config.yaml
n_layer: 17
d_model: 256
n_head: 2
n_kv_head: 2
head_dim: 128
d_mlp: 1024
vocab_size: 2048
activation: "tanh_gelu"
norm: "layernorm"
norm_place: "pre"
norm_eps: 1e-05
positions: "learned"
qk_norm: false
attn_scale: 0.0884
bias: "all"
tie_embeddings: true
parallel_block: false
init: "normal"
init_std_qkv: 0.0151
init_std_o: 0.00259
init_std_up: 0.0151
init_std_down: 0.00259
optimizer: "ademamix"
lr: 0.000437
beta1: 0.9
weight_decay: 0.34
lr_head: 0.00498
grad_clip: 1.0
warmup_steps: 355
schedule: "wsd"
decay_fraction: 0.801
decay_shape: "linear"
final_lr_fraction: 0.0
batch_tokens: 32768
seq_len: 256
doc_mask: true
train_tokens: 243300000
steps: 7425
dataset: "wikipedia_en"
Each number is 128 + 32 x the weight over its row's rms, rounded and kept within 0 to 255. Layers, rows and columns count from 0. Numbers have three digits each. The size before them is the row's rms in percent of the matrix's.

# layer 4 MLP down, 256x1024, rms 0.0403, rows 43-142, columns 512-575
099:139144143097155137133147129153107108139106151184173135147125174124153130140138077131126133128112117188125195128106131123154169182118130119144107121109152025069156122130146114159082173191120107
099:134070096101148125128082125121127067105114124145118123133112167074195108118118115102070118083142137110123172121147126095146129130114127127109127126093081093186126140135137054149085056148109119
102:168158108176180142135163132100164098164118137183121104162135066155173139108186147140118107135100111139128081099196127111089082105151128142222176126171151145131127164170103176161155184120084158
103:072178120105116134154164130157163104131149090126114105098097221133108128165170109132117154143105147114129154142120129128111144159120129126140126130152180151166116118179131114125122123093155154
100:147101155057104184121123132088128122069115109129167136144098072149081153124128136105123109085097153146132152222083129088146160113093126124114137126125100088132146121140088136107145109147076128
095:146157115139113060204129122063113135059090139191153104107122163127141105095168148050098088130139152083132183070134129137154150133106125136080114125102098141167063125135114114144128150103133131
108:151122094060203122137108127108081097092118160150140156083147094128136130106118137101103127127138140080125166119145135096058145121114130093182152130122071135087154148101107174078099108091099140
101:137144142120123183066139128121138133174100070119124148092135085104119141096090057118060163099156106182128121101078128092196120221151128133122108128160125114170144134107109124101109162060132103
099:128099095206104107163123123141163150094119105109101153126129117084155100113150166088138155108048158211129105138118126117069137132136131095133181136129038155109106166149130160148143129158138118
101:135105156200141160096113130103123172122111124111143094073145157134076088107112108061137110174052156160125126071163131155072104154175126127143133129101106142125174079095132135162174142094162127
106:140115122129160148118178126130148078076113105112152131183141122185087113198150152049137097161102171070131058111119127143060160176074127130091047126151126112158093141072141096113127167076109158
105:175130158127138155119143124128132149107174142096146118089105103166102146171088125137159141103137117148128146088167131089169137124104130128122136120136149142137097113131176090141141144175147132
101:154109129113103137162156128160111085178115140116111124103140170114136130115131132132163098143105084169127094145094120118164128151149129193143098129093130144086117073104097101159167161035167132
101:124095143111157141231108122124097142177131161163085130154131189145171152128168181158136095142116084172130200107128128150095124144132128114176126129138119137103115130113083081143118141116181116
097:136118113144093135114104127152111141238087183138129133088122092149121103101098074196160154108090099141128214122127135115084138095134131088167121130131115174103126125123154123094123146125116112
072:129141087117155054132093125086130131131119117150170116080071076021128128111087168115148121166131101110131071116149130116131068095086128112133140128182081170036122086128114109109081129099165121
102:117122137147167108102083127096124134156176203102054102116140140135186137156111097088108169136176199147128120079193126166157149071139125102181094125118139174174131147110116182115168127137111132
101:128123076157121103090149126146133168146123181128072146070137047168157131196085117022147171141167102102127114093056128143118128143142124119121101134120096166144141124143145138141122187132114125
101:113128100139091135098100132143107140141144156133086105119130091078156122161130110125085148089119135096125166145176129124160165141105121103083142123160140094073121108132073101089108127115126121
099:126106089195134132148185135096109151106136099144128108096113210116122095110140102126140111121122149255130123186139135161019096169129124151105121125147117137093116147135155151127110130191144114
105:152075084114192152154134131123115140062169116146130147157135100052126124185132101174163120104191127150126067172157130111155159150105128130068094127134141089095135104128179139029165109149096138
097:082144147118149123145140127149143125181099121132155112118073176132131139113146092094157117139087168161130136120158123183102116166125129112145093127111170156143146112096104116105121076078140137
098:166104139125143104162137123185115165162108189167146126106103120089139102119132100201116106122121110123129093122141128126107151150144125147115120132171108083091131125108142119137128100060093119
101:113148121138093160173133125110130112124131105148125104141125104052049108106143120123135138144156129109129051136104126071081090107151126123141190125126144103115154122136103113113142076161040110
100:104124115198165081139175125101154166101170194144126131173149167145124124137165139109121123111161145057135138166115126174113185132120133088111161130133065137130086113117159146132133181116125148
102:116120142146146116157142122128143193115078145152194132158122100167142116169163087056164123147095137155126134133114128146072098179137125103111161128074144141147100142100150139114140079161103124
098:142097152201120141106123132138152160189127099076151123118107125100093111161150115144115174129159104096127176146125130140171158117132125119086066127136139106122104139149148056146129099195165123
109:164117123109202088097163124164133131196153124074111154081136063213131153157096147204131131175106076107123075105077130080145147148124123171092086125154148122125111147122112108098165068101118142
099:161124146076158149105168123159163093130157107123156137095104136127085122146103125130138117118135153122131205141104130088158118075101126187178096126164110095076132146110107165146133111123126127
103:096105131160114108089117130105106150131150116167135113213151087180126146120118101135116149130074149108125118122167126098099126172146127129146113127134111119112121092131149144136117112129062121
100:179138152157146190134125128137125114123150173184159112170130166144183144144242121124124157138166158182123134114099128111122085176175128117175163124095153140169142111170177121162187208144118154
099:142124145103141168083096127117114158091126155108134146135133123092123129163106132076126113100145151175136084152149131226156114125110132140079117129093158134101127066122150054089107157081157142
105:072118079119135138066098129103165183128101113075102078063124068182105118099134095053075153102156102121133156143069131151138147118139130080091150126127112125156107137168188156119095117118064126
106:094109119135162081152111127137127141132078114135127123082133058068205111060112140114126138128142160078126188100169121078125120164154119139118135119075144130129131163151134134054069116116163107
104:138140158099097148120144128172079121089116133153099119182118126150145104195156141074138192128133104165121123087153128127150132125118131092132112127190112087130139115163173150085140160133168138
101:144151095138135137074074131115133191131134129125122130123114098071133119155129154105085129140086137121129184154115130092208169118104123132095125132123126083111114110159132116142167070153145131
107:134129100075133108103071130117140149126116125121086113133128100167138136147160106164098092120100077109129125115165128117124181154142129141117147129169145104102114149178122093102150084124065135
096:148124167162202180117145124208136123130125079089127142092119183115155128109120142154108111139119117177127123094130122188121107129126132147097127128129119150111099074132157067088125170158148131
096:123162103144135108157135128161103094142121120166124127154121162164180147049104154000087120121156123130124122100108124119146158104113131169128165130098120138188177131132147173100109147107106113
099:048119137136139096087091133147159131161175083124128165104137132105136145179140107104106139039062113066120075155176125140107164174101127107135143122130156119188130151105085181190132179163136131
100:111157152130144153130160122116103123141159150140147114132128112171168137133199124131109109102171200091121138151150125139129137122133131109136164129144145129149084143136143157172123149101088125
102:139131169110119142146094126092100154234082106135155146125136128112064133132148171057122137180203138131126113117141135147125123103119128148131137132112118108094112111070124141165125125127157121
101:136109155051079135149116129138119175134158178134052144140147132183122154149157111144138113163166129070128091189075133222095146195138130130070128129126072147151112143093159089150121113107134159
097:176101135142105151210073126110058142121156096156076160206187151134095135125078065194088147074182157172130112131148131146162093167125127156147127127111091154054079161090106148188139138085118111
098:156150098070149147099132133127133093066076135157114112179120090142161132130097137080115100149141164059129191134175121130061119114129126090120139127162128093126113109192121102089153137117146102
092:125118127128114104145102129084180152130154146127090111139072092177135156118171069141162130115127093115129150176137132156087120135148132128201137128067128114147155099133078147094124138160062127
098:163121210062098079059151131100169089153070081131088140074117087094124149153174119097125123071114124139129098143165125123166105090117131152124141126159104149228093130179169105105107146106161144
084:105115112173145098216138133063114122154129115077186084087082112133044145145061152143144131167154117135129135109115127154091114097143128124176076129134127117102168160050126177156124080114117125
100:094133123043136180081151129146089089111126121104077119162122110121094140106098107165153102141148095145126065134070124038123130137097125163066088127098126121150133113053142089130126146124078119
100:080176147135123045091095127081099155185177143111144133101138138186154153103113175147096164072123117186126134132083127099166144131126131129137121128002113081145175085139093101142115100125107100
102:123178125125129074122122122083181115085133163215162092082116094139122155173186128159141127123159137084126101137168131137176110146189127082181142123091145179100175153152060153180160118198100125
102:141109160110132088087072134089125183178116000099107099094091147092113118138146093143163133167077089059128136095064132142142147138129125173152116131140089164209130099120128117096144112133131114
095:174094147121191144122150140089144102144151087149121118127118087111174112090169155093164122143129124128128168128116121109147132118144130129148124135117137171168137136147106238122109117080111116
100:151177103154193096106128128096114139222117174116165120132122113105199109119170108159129114178160132196128086124161128151073177133109127136141146132177140155087128150154127172121110090129132112
110:135098158105110090157195122122148111099115130110154140085118125071126125057061117213197121045143124083134067122119129157078084125118131143114117130086157134161102107129142082151135149168081171
101:078143120105139021056083123171108102152094149087089127150115089203100136108172152096096156163103147102128161173145128178100112161154128129156124130144112151139136154131109060075107090115191114
099:094080142125075112151133129093129133070117150138117128126117161178147128137114119197116152097166163123127147144124126137149156157183127112171081126102083110119133112121097051096165205145179114
096:101148090122171157185118131175174148108103078140145114161136200150152139131133183125099105109207123088122141101161126065110158158125133138128092127095111132134133132122123119155152088183103126
104:116159086147135127087127127111092145079140090121087153119115130114074134082095088161119150058084112168132098125124127138096138096122133131111148129169130116116114110070111147036094069126117139
096:113148118148087075090125128156157143083161111148124139150131090075029140181153110205153098112110102099126142084106128121123126105156124085095140125179085109061123169110101139130154084125075129
097:075131152111093080099080126120136089143161135215128157079119122165124126148120113069099104143136095058128058105102136077149089058125130093161114129145084183146136127109144101147146144120081132
104:109080145103062124184173125150098062144074171125166130160151102099125112141092113115073145167099129128129104110071127125094167055089132118093088129045110081079116087074171102159162084131095100
105:136137134160131152093163127154122138119202112201120116181135151088148129093104150104119120187168120155127117118068125119053149096144133130157123130092171113070121081133115107114139091136108145
098:138091089083193077098159126109138116177139169131083157155129084110117123118126160158131195152168172063129141116109128088073100068090132071133109126116143052134087127090133082117114091121070123
099:135104142141045120162130128127141069133095125156089149137117166108108094146129156143156180123183138096132179100106132155154073087093130136122129128113135095217098164120119122123091148108060134
100:139153094132071136126140128122137139089164164093183115099135176121129120120157136161153138123176140150125174087137123144184135111131129111093190120057181209119156128138071127083165089108107124
102:159115106097116170088125131079095121108135110133176100191142047138138128096133111038099088118090110143131119120172125163175165121126125090132139123186092140114121107099063122121111119168133134
100:104131102090183075152160131150088084145118154113126126158131129119113109105106194095126110130167151130133089107127130121106115106109123132146103132071131086110113152139108106095120137105054144
103:144090117112107164174086128174088062116079092104113151156136150139091141158135118147163147092033145066129143103168120150165111109090130111143083129191144100112153103139164089083099144211114133
106:137118131164102139069113130136108081094143117065159104108142100108118113100136157083156143099109121036124091114069123112130123133163128152127083125157218086056105108092093091096113114107095122
095:146087115130102137139114125149126099129122118117204128103136151160169131186085170151181123130076114077127168077134132084098124110120132127092123130121102149153101121110128133166141136177106111
053:139134139095161124144177129105155148173183103192108048114173095081153119125109149105108159137148164134126141115090134157079111136148132104141130127147145143102101118141130148126124140140133132
096:131128167127167123133147130065115147137119109109140125083131159104139124153120126067122140162084089166129097106205123153152159082113130101169103126166072146154144154115128105131109165117138119
099:092082144170123111054088130186112147106081086118138104069122195155122131159168044147112160091096114126132105106154130203194163181150128092072148130127132148163206100095122190118165074153154121
095:112128140107124078145100128129126130189142114105117107133121115114150126103101141115148160150137120100131076134107128136137150173101131164134117128101149161145132126176098160141151132087112118
092:113116152088102160088088126127129092129094118112162121091141097174190120176120187063117150171145083153123090103098128105100098136166126149155129131185146104110145132107153144222138180126167105
086:137127136160107140160095129125109126067136130147148122169132158141190100111148126094124148046118145107135095146123128125151110091114133130114113134166092136107088166101185071099127178110132151
096:129104121064146175142126121099124119132126132155116119137134080168155116125178100119153091182088105174130074176101125136202112144134135126137135131107158136107103137113160173105110157102182122
097:159088160122121136120137126112131178116169103114126146078116081095176122180102108049095195140109141120129169146165133103125110141175130132157074127090150108123113101111139169100122148082118107
099:121148111171087103117077124101130108038089145180159142094156107058137136129172122150136127122088122107122147145169120106141136111137120126105125128148159143081088094102098150100140145126173127
102:131161145137097024164190128148108117203136159131136130082134092125146130119054126091139143100118118084130129153173130119149115082029133165171159130099134112090125143209136123147177108090104134
100:171173149100132127110147126077137155102089128163207136138145107146108121179117141101183151207131145094128196162115134124129095185147131127103137125172148148127113141086111134142155223142143136
104:169118113094149156092123121094103089091084092148067111218135111134170104076113138152119166115073123138124078081060132117105094177147133151123008133050156088146102145149132137127111118183146136
109:146098143113151106137125128152148072086090124118159123151136180156081098111086097114149137143147062047129119106115121202056132122129126131109098129106099126095139119088141110150142096051167146
101:069119161092120157115109130129157121111112077111144118139134127067080150093203167124171121131073109028122124151127124118078144171141127135134131127135137118048162153137143126125113127141130131
099:097134123167132134077136125104152140142108085119128142048116112159118133101079121159140086105112078143127095083115134129144117125137131094138110123164085113121055137131086144135094122088157131
099:158166097188188142186130129133153170109139180140128166156115207160047160080138152148174096103117115112128101104099132080119157113128128126135110130087112151124130148127074155100170166109101114
095:141112124181123164074151126162118142095105122136129122158121156061093134121168086138106141130103113095131113119081131170131140188135127115141074129071143163146118156159116150097100163109100114
101:126097169152148141091164127119122168068128157079123143126129050134134120157140098141133146117128152170131073139167132116067137125103132109113125130132170119089114047126117151132180161083128102
106:103136143073085129113084132155129153111120127156144132176134140114124143079117133190127138107149140141130138129088123155122134128128124142112112128146143140104130114143160088147100135101174128
098:137133156204116127160068128108119132058112135132113116115097131199104153178128086047117090137107139063129164163141124092100128086093129087142126127064126141169120123116052084151147138137114120
098:141089108028150167113042124224157146133118140133098127136141060082020143122162107167155114060114104147129153129116121128150108089105131105153123129119091128121133129196161147129148136091148125
095:122184119063103133128146131136124153102114039142116100181129184093103098158102101093114083106138095122124151129162123167090185049102130099069185126122120144170108080129072103095104093134180147
097:115137121149097149157178127108154154110138168132159139173105069131103132068139124119130117179202089176128102146109130118120166138122130119168087131111133111086079118125154085143165144198139137
097:051164071148088146090152126120095138201111182098102108108127151142090136113169141080067113103149106197126205199136130203103140075126131140141161127132184152116144125103146120084093120121188151
102:150088145053133188086134128117106224184113150109166135095132150188162117180112126199099096144047088186129153084122126141160136159148122116134180128084163108117140115149176155109134101090102119
101:097140139173145209077132129157141182173139118091072134085114199103164134101115139129125121129128177137127154140086130126127138129107130113176129130114163120139155160168156096198087098093172149
091:094129118154117161120109127083123101100137105159174141110155159123134119147182146163094138116118128157130248085097131096228123148155134144132123135110164162151138095148139171173111105119116126
098:144107144133194163179111129103121129133142083082149133114139101142122123121149177127134094150128228171128104114096129142122098109137127152124132126125093102136146152137090143203134119171005135
098:101147127129120213110124130146109147167103090127143157125135142103115151112097155102166131085130135093127101097117128180130146109122134157158101129172104114155151163118115137142159098151134132